config.yaml
d_model: 224
init: "normal"
init_std_o: 0.00558
init_std_down: 0.00228
lr_mult_o: 3.0
final_lr_fraction: 0.0
doc_mask: true
steps: 4546
Each number is 500 + 50 x the weight over the matrix's rms, rounded and kept within 0 to 999. Layers, rows and columns count from 0. Numbers have three digits each.

# layer 6 MLP up, 1344x224, rms 0.133, rows 880-942, columns 0-111
551545501474567520522518478448580438530428472458489426500557435461498423447598517619538422487486549552500485538588552507482501481519483481444594469505535498612528492476454521579522477469504492471514457473471487493608496481486487475579443499508496535568516488540524557581585513555490548484501564420477516489431407472555477417465567544531
448539555514466393507546562549511507566414548494460507465529494476498538565492496462489494522445570525540482498544525385510553431570499572449486432467639542492548569521565397422561508456499526510500534499563485492579574515546532485631529558448579445554511533579506488533496573516409474541507548514464510449533459541549395466510482412455
575499554572554508526539535463514445446497533440402481499466549478503529536613447438508540470523444510399490398514553482527420538432465561411536560544475523541419529582586463535489524521468508471534496511514524492502466545434454499487542508473475440551548553477550422437527502527506480423560609551449440412467578472498560475526545439456
531514511472518447485544550509490501547509459460524476494513473510475482532454476485445448461541497477463496509475508491410543573461447530559443494516482491514540476508572495474535557473469467455503527496443483568440468528540544426518536539496583545495543526513514480492572447554502576527487490511470473534483458498472502566502519513558
507534556495463518577450498474462527552408565557451464548446493577481599488435456489501538459513445475485529572491445497510466571503528488498494512490509451546464466513502473557412563586521488519464488588490510524441521489607492461457570526413512492514501533526438515501443513513458501562550445536515540501514527506548470513545553537426
549509485509555564486561486531481576431532471480526540457505429588490523527501433494510512479491464494520474517428484541513534483554505489507465532418499564441463496515481481527472409475442472546527528471497486505448539506551443579413570493520509536430474486422500561465621456486460497483457408488433537566484500465479489477498493508510
409395560392436480478599504496540492351427486555490469416447526553539460439504512588567534518364475510614557446482623573541518490625477417552519558551485480590488455494477566538488511477465466543492424449565486432578460452397452467536465465518572485475449565529524488447340491506547566468538495487506521477431551563535522521511514498467
516502473471468482514496547492523515527543505533498570484506424623516522509478474518593383465451501492526498501547456497504460500406452493527540463519565560551520505505466528505515463595513526467620496432578516489549509545552580451546478433535487458519420471429565531543504451567470493400469584441592538523455534439488434534512517655486
545522431457540414493428553521473337523600530433567475482353453523511553523409456550575508477458561510503573422447444535554630459426481549533493408491453599485455369449597473532534523460490433560495440402401536639502489509583450517440471500555611487435473450483464569528446461578626595550414513437485386504577529511410416403553500585568
411464497568451611535412513459538533450395476411465450489439492565542538494432508501343520555390557530502533457516526480448579581594525415500502574509421516512517475512625519450512454514534468564557448500451414611525470577436471456547534461441465627482508501281569513453528489610431428525536522467491522481565555544505548386602609601507
506394507462439425462506546446493493468520532434390511464535521506574438479500456393385507492478406494464385435556368560527599406543439558588560448546539425539527472492565541555466549493445552483432558501552571546402602491511538566447462494469627499566467545455474504438507570505596497443517390512538457487520462430471494465501560418542
556430505565515572550432480459482493555536371500485536442476532425490513466530460557462436485521414441399464538461416408442538453420512447532528527532460446513567556496608444536545550525551599375416558439517486494569534566578427508532479559492514461503530564492565542553506541589576469540404445441472452488513477487518547555539426546650
528435513505453456483591507548462478478524494478558564468501500544520460530526494495544445525500468548474471488477528533507503453488443472490499488502563433504523473486518489562540557509468513480447489496451461483480494483454449465593444566441467510475436532517625534497460566547511520466456473511412491474500496467560472573480484358514
514435463486469422452480499545393462445467483455488428435584462511554480494388516424451420538520517537560438443456531498553482510494524483560493454472605518533538461498428574412493565424525536542496541477502478547531621590458526524495456410475447504467527473549587527444613513465471586496459474518592470512470579532501505551407555506524
638443462497499501517468617495517539453470567478478581541501533489469466506471598440414487521554519485461519582529517529518462556544521542512482519505474573560492444472521452497559533542559546367550534516509505551535513575538578464507552516505462480489471578391563456494568509505479470384494511505474493492523487529519470533487581518474
617461485421499472481513452517480501512493500505468431489492464568487551487527463539525500471520451479519483508477411523477534546522540477528497549480456450525462452521498537497467497535564467442429519570496574574516508528533418528570478567479522503426483488477463487538482442515503541536527474515481525492446488599538511418509563496512
497501371496568489467502539436419451453539426558526463485500440550462565549483563449518494497506527466448522501515458513488524501487474554466458500520443496532533531462477577551559486473526455555403483547610466509490518427487484623409548562438447520596410490448528549489428530515504485460421553485619455562483509446541455453519555488512
555543499514466491492529563439529599496543419447508528452478528542494413441502465487490474470476506484526467483515488429536594439509535514401473465420424426501519471556491517601493462490567558425458415504582538542521497495524482503454459422469402527569539476503474599523495542519420522457456484415512463547524564547513486432457504517554
441520537490502487497519515527493513571500485491479528516571492466462522504546529537553514458512547486484512547488524466513585488537481516425475487452446539466527513468505482549494480549547559507537510496465473531500504509458521480470490517571503377490524570479538547490536444493488533522537539470451553521567563489403417468559508606553
437526506477448445502363543413492439572554451587636579506456530476551505504457472443620443492442345517470435460498475423561512408501511515440441402478582482460464522488461495431499578474559490459442415472479550484545512465618485513467533561498417458408607453514451530493503479459482531588477492545530562418468540441466496544493555513500
451644631515447524586479570551443585602550467432488487553492509543485445587470461516430557482619543614536416489536490454495554488528516518597461567488523505400581574470507532507529488531374449408618565413618461485529425483503543486477510539534496523373576565444580503347425553517501498440417465546537519558592463505406580614461597549466
493499489534464502493506499447544480490507538532513522544504531527487577495469486491530510482495505469473538486526498490463458529514480529477488500535508505496574510480525497454482508579474461525498536533572513500507502460497482454501547502450480506537491507474480535537469570509486487571562488429460483506534458477429449489487500492495
445426482492542481543500514486561440500398458568532634436451452492463503527500378458506507452505585515463503467452514463460626503396530555553514494477550509480518531512454500453526390532466436488540482461448583520516635547471492463561456462510607535480526569444547442510479441449540559480475556447562543622486499553544508531577485526502
527474482459475511485433484450394487565408539599521463537445490475469487453475398541534539500430554485501476523513520543497459455469505500478619544518533454467444508561426503589470463450446371445513450539397502493467468482475510587523455526512518437479542507498418506454569459512567568488540561455533448468482506488561514403543487406507
482512488531537525530591494509543541528555516513558450552469439538434575478474424579524459539518498485513499525502456494407537463527505488549516502452439525551480503469516477532559532530435506525539497484490454450474508591498448474508519457447410473528476520497541417521557525437478533540519507496486521522451478524481542464567501513472
446495430477597575510511572553485549507457391422533512520446514560478492534473506476549638451456522472398425454495540502449453496507479460533464500525403510500529610486474461477449468468572467517630499530530519430619480477447507444510615475438452470494419494585439457544539537449475460532523482397456389456488525515549563543530502481533
471538495451422483459489534491550578532464547580457545501546448583586522504389548439397636583416512458538516437482467505559491488540480458458512527512459500473540479583467519505503517558535468493522550423502448460613501535548461562445444454507536460478558512528595472504501505467519561565513481564496508466398499598559565460443429446453
538484521485543466406408489488507443440373523436550581524538466581484525406514519512510482459460624548499490525481454463471660531519424528550542526431510434431562500404529556393494464506429601554469493459529563546449534531504447427564476568557499495508536519591540419579668480519498528610596506605379625384463453482410396416436464451516
586540503550554481511528510552588558538496352486432506548468463545566431520462438610417597410597589395503464494548486495477533500485479487535490465460512467524517472414475543497491396535441468433508514496481512453468480443503540521543376550554527454521393491497416426474497441423526414543489510534539462496495503431565543504514545517610
475494534430461572471655542478535529450481433373459545312528452524437505450521503585321529530540488441498522515547578574572601594530546409621609578568486443455477450530572516582423536516594518515574501419486590561384554478443401547547447469438578427585542431495619644386457532581474433669463486525492482624544456416548617541532556491540
560554550507473571556474523532529599532463448551522518521481547455537540586512531570444581482396429436598566485482502559561583503480458555517507490512498574397579569506543395528463442562482602479482474522487534454500536563603517461548624458507464417546439451537527497537568531575426415382511468430493558510534498455410579407538474532521
501506525563558532516490480505501447474555528529528462532493487504444504539447499472538461536507491508477539556457511498476520521522546525519490468515557540573531514516525508545477467496467521575502489589520543520504560522472466459460499523464459526504513518459494457463493582477516511559522451460464575528559525572527484523486476493508
570514447398426575509470627465499578476580432404456498488516617547510498646479562471502464464421448518401585559420477435558420414475626456523504462536513521523522509630469432457555473486593495486443425423416504478561549628535501449515531473561568438534507641536581528512507443482519504464455426466534359467412479439463525543616454539462
511526434549536451518501602500569502516493519417459552462527358545530486571444467523495551521533557614440416398491476391516495446451432555479434457554520496505472543491472518479546425486470398462523436524544436490552643471451524485552457531507460480528436493426453489505536572489519444600551444465599522448514400536492482528476501502518
423497502448565440331370390532699430568474464469449496422592428455589432566530589302501532557600442451463451364462608498567554443461494529530701610507535453487435445478502589434532582606535482407462488416336384396584489365582503451584605543545463583464622513515509460529658453378427487506522514563546445396509532549638527552376553503445
452543509392572446563515473490597426417339512463458595473591516436502467392451481464598520508493473462471519387445482480520481474364463542461518445448551448546500514453644486554487596525386496433546419620504561452548518559378491445395536469546430535493415467457514485451453496518414578405358569523543478559452448501422425549465464444514
558462482499495511387464490487481419455423510513540506438528455418488492479521420429528555446495562539555502371508474553530485430580571434481480644463500482469459521543481512501525471525562417478559560437534524533496527407511500484528454594545458620585554516491548469348545576569571452545482521348438495527557443468545570477425442449429
500417492454434562606481522430567502416460528438454438447511536501435553595455533446521601555554515567423560609363621507422525458497476461507385448510464541579538507495500444572451526546520506428509651535605494561384560457492522542551521470506409548551613514560432529585567487576570409517485446430479472504479553529449464496486576476597
424465501497476557471550556487520418491485471445482567466564474478509512476580513541498660521552477532481449495437544542491565485467517486491480510480516558464418543432484454458538502581498484526438526518447495512425548392491480454661533457458516437447553511509510505528515502487566503516603492586483354511505556545525502553559458463502
441538524484401528446453478495492450523441430508428504480470477502563431491444465462495483452374476536511520506483515456465513449371498398498539582580506513443455457543517482468475453477460501454600469475432578551509529554503502525513465397511467469511521514447469578508483555410488478508415540473524502494486542483503553476517558512604
451563428472493484555564534486565575416446506509418500483562474513463468491478482543488457387465477539605498519609503530461488546507538478516447472386462508587466526507586551491458497513552576510361482496521417560541556585384627490458445454589618446578539467498552500494502465519450479570441650470552446460546512402442533541580598518489
555459399486567519540461632512470489501384402447528574478483460567432439512505397484603520505404584488414449381478454477493472320509486501529575518538463480404520434509651409513571490562456603465463562507659493463430482459475547387513455446496512644383437570476469527563572578571527559552523445572533401528559481448445375409573506377464
542512542481561473522483485528534557525421508538456562521496518509552481487527501497475468452507471589487443440559563562452526555538546463540477495509568545516469457542501445525505480545568407484523513431510573569507519573464483479464495564480565539458504502486474499514503546534577463455501443503507491574484439487547503499467522510466
500482515481542516481499525477495509558534513485497489482461528500487527556471508480516559507546517471505499447531552508501493491492525480514523532468521465450514540480463584503485485564500519459528487480531482483497463434488532503452496526508516523439521485462506471488475489496496474558488451518475484491484501486510523472530513489506
566444514511505457545513430409484415419523450610531461559518510575471494559514483521508580540435441485541429580519560573432425563490535614540507537538492501621504509500506487491444438556505462462490536459473450545505457485454483533462532422466530458519518468522426421545468464432517539530579521523415528544462395456542518498494540428553
456543504468491495526568524407467515434501610516508493546459643503421469537508433579505437526421526567447469473403403487579477431455412511467435520494452426524500557489497450418531488498479519537423546493420530320484401460569426492528500448508505460519529617580479453495562478518501512622528596467535414519564449454441566483537586532527
472443581485449506476483567522570435468460367649526563472459470470477403478461476494563489501528573541473484409496412566492533492442550531512506441469476450546539499458505465513564497577587523466521448455594514468516530446527365540474512539508528497488455483536547493430472496521452418449466480398479499529462433475454473485458529496482
441555464536487522460484504505499491512613404490472471477490555525495429557516483570505542489429516410446525419647505491456577450432424498458462505461568450602426535490412526550447615519467535458537431539581436504511493433417432532448498504490441451594627601538471466504454545513487487468452537443488458533433544545470395478514534478437
435546500528525533479446562577389463525459414371469517439523465417510423504543550519468420441517529488535510493525442486603572567402424516471538566508543608512477508460629535538562470505563448489472442465559541401545483512484559384481565433533457457521502465575571499521545551629483536529416529495546511526515475463630568547547471503487
529507500454469494500486456493524462483519486505452524506507495483527455496499477493519548489509410425492481484491458534472534446533453447483470481497529474514420514472507461466545467487499513544485424571528468449478558489506512582534520499513473568494458487508525485569496485483557526552512528494439592474509451521503509536504508519488
535420432487435517461541576516541460582529524475514552508574426548447512574615472479434443498563470556460511476514447455526596486593454455502440577458453578588471551528531484491591341497469536467575521526449431552470443541497469347426498508520496447476482492551602524451537525517394422460432622513405481555488531541453505501419467674449
514511393498490467493506459550494423422527455453570508484505453416431531412471489517527432533430478581452545452570384509521425510539476582521612475491488419447515532456435461468610551404557529499329496516480516474448455481543516579561527462489478550518538500443498448530508586535488387605476472484529429486570465432563480484604541388651
474589509491525524546505538464491552513545507569476514508506529503458483506529495518471444489515517511502564517445463535503497486508471520509498507493496560524553543528531528466566467540490539492569451463495519454511456516509500485504486468504488490466474511444432471575498507546443562488507490500517510514453506513487544500480508457490
497573481548590521558451508441534553516435572640415491575572541544489490515469433408366518436417649503556523350514543464582514527579404593505504558552634533448585515457447416480566415607489551630592550523499509455592556600567422499598546399510517449536456642354491560457531597657379544526546576398419636423602513540492613505573488520564
510621391519467591508455492423612441401512454525444456541590478533534456594566473534422523540477490590491487470537542394458513368454516522425398452551521555451597619423610530516481437616608488503495416443483443463561580504499525518506471546425551511531511574598577609435595543514471469536524562313323601432456373369572498424581523444479
397482491468518443532529538486486449414444535479424547477519542467436524454444534480486449536486583548520440546468438543564457473554499419456603455554524432402464552523506463446496492546496458516442480465522507435464435466511460502407622542514491443556472506473549495508421508484505492512522470471443521523478518454540490488496497490516
485562482485486449531540563537548447439409456458397449567428493517532483541585391502404390480525428517519536417477490546562566446515446410442460404440519420509474582440514474540469557520636500388443473648591536466565436533580476547517580584418501539608482401542557422399423452505443607490535536577529443505504486436393582589603479455558
546519547477496520510399566514510392568541634430495555495545351507559477595477521544494484485468463483525505503518444447437504500443489490484434557557473421516542550437513520488461450557559510471514377484382487510410596523541437533631504479475533523620594491610503476527520600602498450525476590507589437498543541440536542432554465501501
484546528486462502547507418506513556395473525436462537401520492573386475471520431442553548504511460574466496464507507526440489520537508535511512431499467518576559420490558575433454474391508588440504536442545531489593548465439545519473486570324455527535503560532449501462487527421464505562472426511498370493521514441487514501570498533420
521539528549492441545503592500610609486430443541496586565490469621534463526423405493469583509499492521496489480449472503483454496524488451486556569470525494538498500457472492524464479495442481515587524553382483480503553485351502430492512622544496489422529470545453480474549430465546461567460516533443608491542589437543555440554549569596
568471379452528525573468498497525458414404501547577508394470393630483516507574440481441475593415521519506449619401441593532531556405593426546540473451469485470579493527520444559467493512571432529535398472441482511471523530444471477497498536484452504539497635469516476515564488588510447474520527426620442560498527472543505503438434527503
523399544567564384532548580544498515538511441494492408552528475562516533491514366561526453582477543557535579471487451520438556373516497478520556552565517462552368569435435507572487452501523450517440525504516546506493571566429519570532610519544469463536460383395502508528626500512449492475469480530476550462532514465559535433500529522517
546548462547493456511453503465494545507505529503447513555475503603443487529450506504532462477540501521431465485434485435493463558522514515461585591502502513468514542496571483516429471524591452445510481485608509504477495554407494487554384524534528489484518470470653512494464482475521476544589464456484472436463502549483534514495507498566
# layer 6 MLP down (transposed), 1344x224, rms 0.0329, rows 880-941, columns 0-111
497508501450554462507469429436482494413450376524531357505503478447478493517563507481571505496498548521531542456503453485438553511459495536444486434462545533612617600550509522453509517399492531464461470519549464491569489452479546431521459571544555508519447450511512478576498508470510639442518467474525495484429507504483499485481560499573
418473485490474520500486418506529398552577484454503522529569541511506534510525497588519473512536448494543559508461551439546473556497569551510528441503541465477511580456412483448528484526532374494534539569521485501416546535486555507495432495548531487550599461534560533450438486492413468439550545449523484475530388534513568561480488516440
554550499565455531550513515559561509535452496489556538555493526525487549508558425531446553394482535519461498486439471479570520482536502413534526465509492533553554516533490470541521493492528467410568425546506497508476477544434452466549496511538542487455525490531501556472507582503453555591522451488541513499512510456424610483496574531497
485498500524458485492502462462480544497500498436462483458496509531447509508491486483438541379486497480492522516521443493538553526476491538524501500470587561496491615504459494406489468467600482499462436491477509467512501454502552463538483507503469497459540469538535556541542470499533481471504436511486514546509480453472533518448460470468
477502491569563432365449512477450524530564412442531509451548503465434420548532483513516509527448489517457426486501559403496525455526486498492512523503600525517435584504491591512563409430423439477501447514453512463552465471477489530595462568490510521525460446480492482482536465514456465475470477504500515535539397479488500483557408458587
470549500516540494509443551531563463523473476458547500498463491569498470547507522523493517527536537418463550337528454467453502560540488516531506459484550517468569536535482517566525559559485431461520498488532527417506506475493439475546440484443448518516523594483461512437485517502474575519532439457514477488473459459474550536466494424555
548498538411532507451476530527543628471443537540532527544465419563483480540532533522509615509510507506486484544460506546575545482476527434530395440559481411524536470456498494556496483465411490444400454473562529542489507544595530481437497491588447517554463457514514369554452517482434535579436499516567474554404581462493549552483477529484
453457437538482533509500488508502547557539493534508457510496540533524536478432462499538458461480545499485530477430376613492452549561577446530594466526542457496467492552464493512493469481418572516533515595505524495551584601398555492521447536485485562456478519517509456556450538420447489453541485470584536471518558457499543491590527457391
423420585511465537466487406554497612447550522507482490528472481446464461453481519536474493498395494499426565437531462537500562529583579484504449486641427565488458519502439434517523528503488506481517429463513485557307469520426523447440445498465395533551419425417536484479482576565494529589572414498465529395448446529402508486491426557506
415493495506557505434513444482585499561552516424460541493581397454565554442477422527380559570455523409495537575490480537518446552456573577365461537464496452498545503540483497496458489465627490580513588520436408496530554537570440473523465443611544564487438435497500444580524512554611464511484501542447468462488504518511570636534516505443
563604482481562480578472425613609533609449493553468515455514481499510594445494357425492586505448592521581450465491508568572422481448522573605473399418512488500583549488492446589471552503559517439516534596568434562495604463585542557464495599492388539420482535516455450502525591544497466551471433550591579438531428465439624492557453582499
386418423425460591476445469432521446534522429482490465586616587356573475506403463515523493559433490414435428490416352537520501521488552514479461417437513498528567414569486415509506597376350533539469629463542516595459437539537493500502538496492563502436591506503469474563487514549547511592534524477562576449545560461457542434485469553465
479486568508565572515513457458428475482471399465456384514467510521516474436474506495600470596552538457580510477451503565532468546562574589514531458520524496538505510478565490532498468485461540386556503573503498511547456513472459442493553491554475471495524470474618487515548509638504553542437487566437455508479481541612496532469585517477
526466557462501489511466575480507573473426529537536462412548474561450381578507518455535535513497560442513469511554420475519508531532424538534531438463536438565517515547573536531532413470422462578504562498552432453474540432462509496487531373555559468478477517507611524517456393474441575584543526531486496557529448517508598572469548622540
603585573486498441567473499500452513462466563536529465516445510431402487465500471536513540448494525560527496498518499567503510448538492464500542476485487476480531522550514376452532494445481556487485474533477417348455518562518498511474549488491463449529467486534519423492501448570522427511541490498426477464508461527495441581531433488488
476481442480491480579477478455518508471478470483536471540532480533495471604433488524553444415553528508497443450499442379523508435541519511499440509489517487527463553456466533594465476519536541488503370424502506524486505503467522514454509508459569446479495516533420550454519490437482519568481496527518482503548507517511525424529474443574
533482495400481548462509444463490462522517486585474561528564466482465559517490539436548512543565565440385552568441492472454448549419371521428471507425455519492534384622612482490488495506476466469573544475452523439508522470542518568447516440517495555441484525521417538464517518480566569572467548497515501455531509458471516532525515460467
549397533623495465509549521435480527442463390471501514408451480493548527384461434531548445537403479479531452473484522467550587482519576511421454500457530528467520458447496465483467580532523539522469495485539550442516512459492400538480568533466481587473479414559381501506470501530479483492421456485559449513473516499579486545466550432442
451502560515530438500512491459508533542566452502509464535464474532508542492484505532498538551506462498471490513580468527477574531565521386503435483490476482466486582499551488490517538458537555444489505493499488494548524485449457500483459436464514482614471477480498481471469471504486503444539560427480495503533534478528431478496475509531
559497488557473488499505496557535507587536523383505620493529530508580416486465499551533545454446478526571452459442518472655482467538438470533630459463543463501501508505468502444448486443456511527419440550509559529517468489474484431521519492569585547476617529527458575448591499563566520499552514571557578515510491591521461486543610573496
571569578447654578454471537471640515523459556442439550564415526450489598521487442510631500457482549559539461438516546516414424415461630542475664535472409503461483515547487540472489483565530637518669458509660510519480584548521443568473385535388611499460332686490488440466441567601464528398593452493521447533389544568459464464459354571419
470489482461473498472491487484524459506492538494489511474505500522430457497499492473486479484523473496435496504576441516509476501458489440510522547499471449458466453483497564465526508522433471537462494517471528446538475536503530472452506550583436481470443533508479520480518482446518519522441516492482507512490502486487542520540542493468
426454510465527626564432381413399512490593514472552541433492612455497522510557519485376575395535522432547494617432403532456577449582553421475565566570403516439387433550458491559448504458529542441567483568489513435462501436484517464524512559563456565379526489445455490568544516467557510608398473474403548453532459431571512481464419558491
469522509516588550533460421481496518524514442465450472504479477554487491499459497516543490484484520465589519505571521428598456483496593441494587497546510535548415550504453494470525476479441489540468558490430526543453426513530526450552463471478448550463510493498499536540467540482593518460491542480556412488480561565537503472566488381478
501519471510412470496513501426487459472492510410470547465518423479574487573499492483480526515486551451513511500469463461535449495433476501525521530461472480448537530548460505495468517506481537511520471458482537576489477494510474513494512467490566513520545506456456457485511432506580467457425491474481464485562517528489493576475481551518
569339501524550538428553537460530527581535450446502468569534526529548484541571552462538470436562546402440508539514554487411479515485520488477466486588571502492544530560504444460420456459505565514487536500517469581495515503491474455522579525422489561444501471505463474538510603560515524465452482455505437379512419427540556520493463520490
429585506520464455498582521454482571510464580431512538443543509470504451407554535441606485435518520493599391497442447583500488511446519441580421550478463610525573438480539541491439527586455564552409504491553524437542530433564537526433511462518505516494510540494533438486541539434477521506446494444473492448474414542506535523466448439378
450442429545471426477453412432545383463634527457609482548473487457529682482567539597611505416460363466416442564477535520526571540581452429523501385553516419430424530463402460474422580513490530551554499646572552382464503456477414499468599497446519497496503447522486499501598490483541386443507557548479630577473401524494495415467477473435
587498497563494494515490500548582537457449499521483486541491510493644556445402510548468509431520572479591540562525444494371449524579466452531548435553562429498505516481493447559507565528520453460485536515480537561419398460478515491535486487572409449507487450562447456543571526500491382504520506465441554451518408443566498548639480573523
583576438529416477521512462473456397561497392522411510434465405560527433505380425413382504388450381674445523501547407534405596451432445584500463543545568395551531441409640551591477602581489452536566477558560548607445526616449579504608479616397625495517594504454576434442395474449479446481473510509516563477463461414419522421428526449413
382595524581472539499416550482541426432530505467423496570547579526536530481504491567480548548547386477506561469483433529527530506540508587493470450513387593431546512432544467536462491555507467420414512611500536489551504502569429473562575573482504505441546396395498447558504545474543511490567493553551491463555423398427619488506542527582
492525501432553527501532460567531497503465488458557561525505520487517508425485484599496545568492560495515467498525519521487441522483514514458508488508480442447448488494544516490523551543510439526442436433463527487479501406461470467500517474447485524573495489525492509473547501468497518474498535529569508488532551501514571478449490421495
668457608491500612551496568422583460382523568497537485540511512532549583491439689373479454541476402551474521533388531402608466503654443514523547575534410445390538464455585571391493523540494461511551469469427457504552554566627482505486410430398551554415514488480455552411387537492419507493463470461492473480507573518538485533533492506505
476484426506488495369493451511480452594473370538522510494536553524546511467478535562526500503449483433534424480501517507528557518481443488482482508565544513518563449606439390537562536540476575455510491494468502419546484455464515442501465454514450498560531482448401467499472515463543427496497541550449543583532476530559435541512526444602
532580512485491541550456537478452482500512491601548469591682540491527550436603345547487407546522412495445393514446546580400476466564526560498543422493453583381543508576539516461538454480543485551558533570455485519455469443490469563551587395445425539509496448533364542484523439534548436515474578498474535491397303567568490512509471337467
449533511453743384489425462428451568577598512558423530466455522582463522431625483508532496549540500482421635529509452423426534400492515520508456515580547533518489458528521452446475592618501516415450540518580532413502389501518481505498493516488406548434529575425487606487420410509547475581536568523511514470604491437569437396549465431430
441624559530582620509525523485476429470482580545458500484433579541452477515494544414493512517598497571558464559466486511463531421471466526614464481470513481529435492472463475528350554408495493449581456387583439550400403503477556417424417500516525546493476327434514538420552470590543430554515567373453523464603479377540389450483492503566
406508451474448528543470422420403512565416487473466482472506495485475513556453563502594549495502432575586508446591538480463478447516446559523457463523415482599502516430552395569458501534578488460486540443600411477558508488572465531500475463483526402520475407495546469350506560563553547517524430494525537417460540480475518568490462476597
590490471514571526533528560479492494493469460519543501591500506507496523467412551540493488464455568521549542482440531497495493532455451515468445524543540437574492489464440451482577502507440513521523468486498414420479424621521576548458485493551489508505454415528547511499473435504472494482445452479413515586502453454521356464402510537565
531559508502533476475461433491479486465518541468499510501468528510531467403408436403520506514499400497490485502525497514417443491471553463476554564541505519532452448566447485497449498556540504475512530423557451553502457498498479411486508504453458443454451471590524579486479524437451475429527517438494450536455512517518500471516478461598
380442427505523411523458519499629620472456494483437355473533529476490522490443402509503551513508445367523485473529482524583491520476463557546403408397444545434536535529452483614406602483581528555509609535410429536454501513422597484471441426523538547522473444494566464512464460504433536426509524463454469447510602461514453510471484512394
507589477478478602313540506568539512436556552490562425526520553501474568417386482544514493410555566509450478436375628552439531565562529488371517510491542481465505477457412472600511519567494488344540619530554579558379464479469618561458482454467440585480492501481506525466426524536520465504522540428537477559619423536456384452552483540460
536471520461555492411528507492552444510468512549577522503522570527532563475483544537510405471561464460477473564548510545463487522479517489502373500494513533536474480553553490354499562570471491488474482528476534491489531452454442510512458543502484463502501524565447484500533528507512517520487444464434443434385448484481510551491444459487
491526536521569515458483520528507532562509520466469450488492514476474512513523434521434521506455483536512518481525550484424465513501471475517506577496540496426500543412519584506497523548516522466506476523541511465494459472490512508447470525501531491480515574454508506503508513504451515559499458538505503480506492436462535494523521500511
525452615526380486527480448515540466565450461533463434457421417487416531517537478466510528537448555504473421521586527477504454491539506503559492450484408532509443521590533496611465517475502464459497517532461546518485541528581509620440485570446579521650524436513470481478478446520530510415498476528479513462527521526505485493537584451539
380619462557509566466517492460591572539503536581413559467480454481527461421511502417482517479610491484566515556564423557611397392449415560409464538503448478434479412487535638443658504452531492600445505564543432482497398411506448495523431445556556418453445530450526543448511542422436410533489600466444495484498507458544513520418476480590
519473578526454500505379523440530590565492421559455530509444586474574506532573557477545487555457575406433459542543487478453483543551526489443480476514397390526529454490462449546553431517488495535455511453546451494518492499522572467441496433488504525514472470544520478586420553400444489433600476437494506545443482522491498507556472511419
468538459554490472538449583452527483525391459502475453444513459536479536515512451450565497465435464468384559436541506503394495509419488575529512475430607465502574510487445522557394563448424442503512474500521498523468438511429449499465473481491569543495541470468547468507482588523497440520549597488458470587465517504511447535550514504549
508478568496508410466497498464502508568452456428431457535494502366557481433484495507571565451536473518558492391472481502478593495386560478538426536585474415412451448484491501424600420580525540463558555494493532470568462542461507479521609612421473418417509531468557537420569559587549523472438510461583500622532444560516573520586466609492
459474463513536454488520486465490495499486504499560483500559518541456537523493549503481500507499606571494479395477427518463511561523563519497538511527466504458489518482433461520512485522533485433517511490554492499485481446496457473474500494451481501459509521498506512455504509455521453464478500563547441467499476474514542425459509487533
586452499491537518497528533564525470503467566385509460490517560444483488460466563492410474590484546446533560396570503407562487402566546481572523577501492510366480496561551501528533494459520477476606492517391526444518530466593500592472612560417514514396553463553531531571430515517414484487437506434526456407497548546480475484386540402414
527526468579515521416495634415553477496592498366446566582585453535643478399448481429474570487560384507551441561542574544512478462650451548411620505438474559517550554520501465465561484459449489472492532478540526539443477411498512401490452575527421582589497528435496461591475506518543475433491334504578560454542533475538502561496531488544
537531512525467434483540528494475444457498505519508550463505481538507476506477501491493476532527484459499496543542510457531527452518472469475481475477434513480458449517524528461502508591509441500490528502486529569496559448502539521527467469553529547494487495556500481447555490536524500529480496510499466450514456489565519472509498454480
440477556429511573562530601540399424609584471557539402426472497490567584560555573516300406572528495491379501572630520543511515548538405444491394537490518497609511342481325517421574479460451382535431663497447384389512521503511429553528561525488552412565351478479507523552444518497459441505545524501435527500554433496570552579417504455445
491442500446509589638523527407576376522476378454434618539495445436494423503531572525458515622505467506533492485467459374530541457446547492505423513499514511470470650465529525521451512501570512577543455457531539610482458600512544407423466545401496592566540598631509563558514513432515530409649564444483441409419507486393509433530509532428
418545523495507489525417528512503501528472485387473444601496504453459496515510543525518544482484514515415456471505416507495514494393461498513469534528549502450528510537492456428550529473459473489480480520495442467521480466481471540437500585463589513523522532440555513531501495562495466565512443506464466428549510469535447461436516509532
402546532474467551385441581479537553522464357451569452503364440440387518403664433423461550494385340311520462622545513582502454614406536393663381441520441499499561569502470454443524507460512461488565426504487492565433344539537601461568453563375432483572496379635553538443420586472505423528604504577573517523462480486583395462592350489407
621509495575494474517454485471471458501477572382547539509456496516546481556531530463433480432466482519481557504464520507426500504529573392564453530483496479472430474502542577501472432485452466516526495472591522438550484530499462548505548581475439460497511446517583548439478542466492459554487616563415464536494517485547415432544504492469
453469447484492465501524470526432576514541525488437526398546552454463553494559521533507446524434435497595441507446534486468488498441480571445452468524532624509487540456530450502476533448386515517468543555511497501489473334488451513494528511551448487454424454510539499535524472503493516582502527564470549510423557486548550497376513520433
471448531441480475541429458568442435516599604438574490504491437509411403546477480589550584510457569494515529539580444487436539443545483509516513514494517435547373505450430471513492541454506521468531467502421432499484473584536498536458530441484490497443510441523524560635485482432467481444481606456497528511520428559485576455434432554608
514441587615519437486442545551589556479473400502559384448416418432482496628512578470428500586583445595459507502454512478536462542496543511475436503523523477515577503543516592459536456544450542458463465440493589505451603452530423554528474524557534498609477518441511411469532589528577400532499552469565527508560469388580567636418464457444
584512529436445524563403570532490377496534483462476507470460481553620535523598530402475577484509475431500489550368543587510534540506538526602482483459462414465446426563516400492500474457531493573529505475536553446496585444380554510457368528480452562467401472467455478542497480511466492410442542514379556528525437566544567529554523382472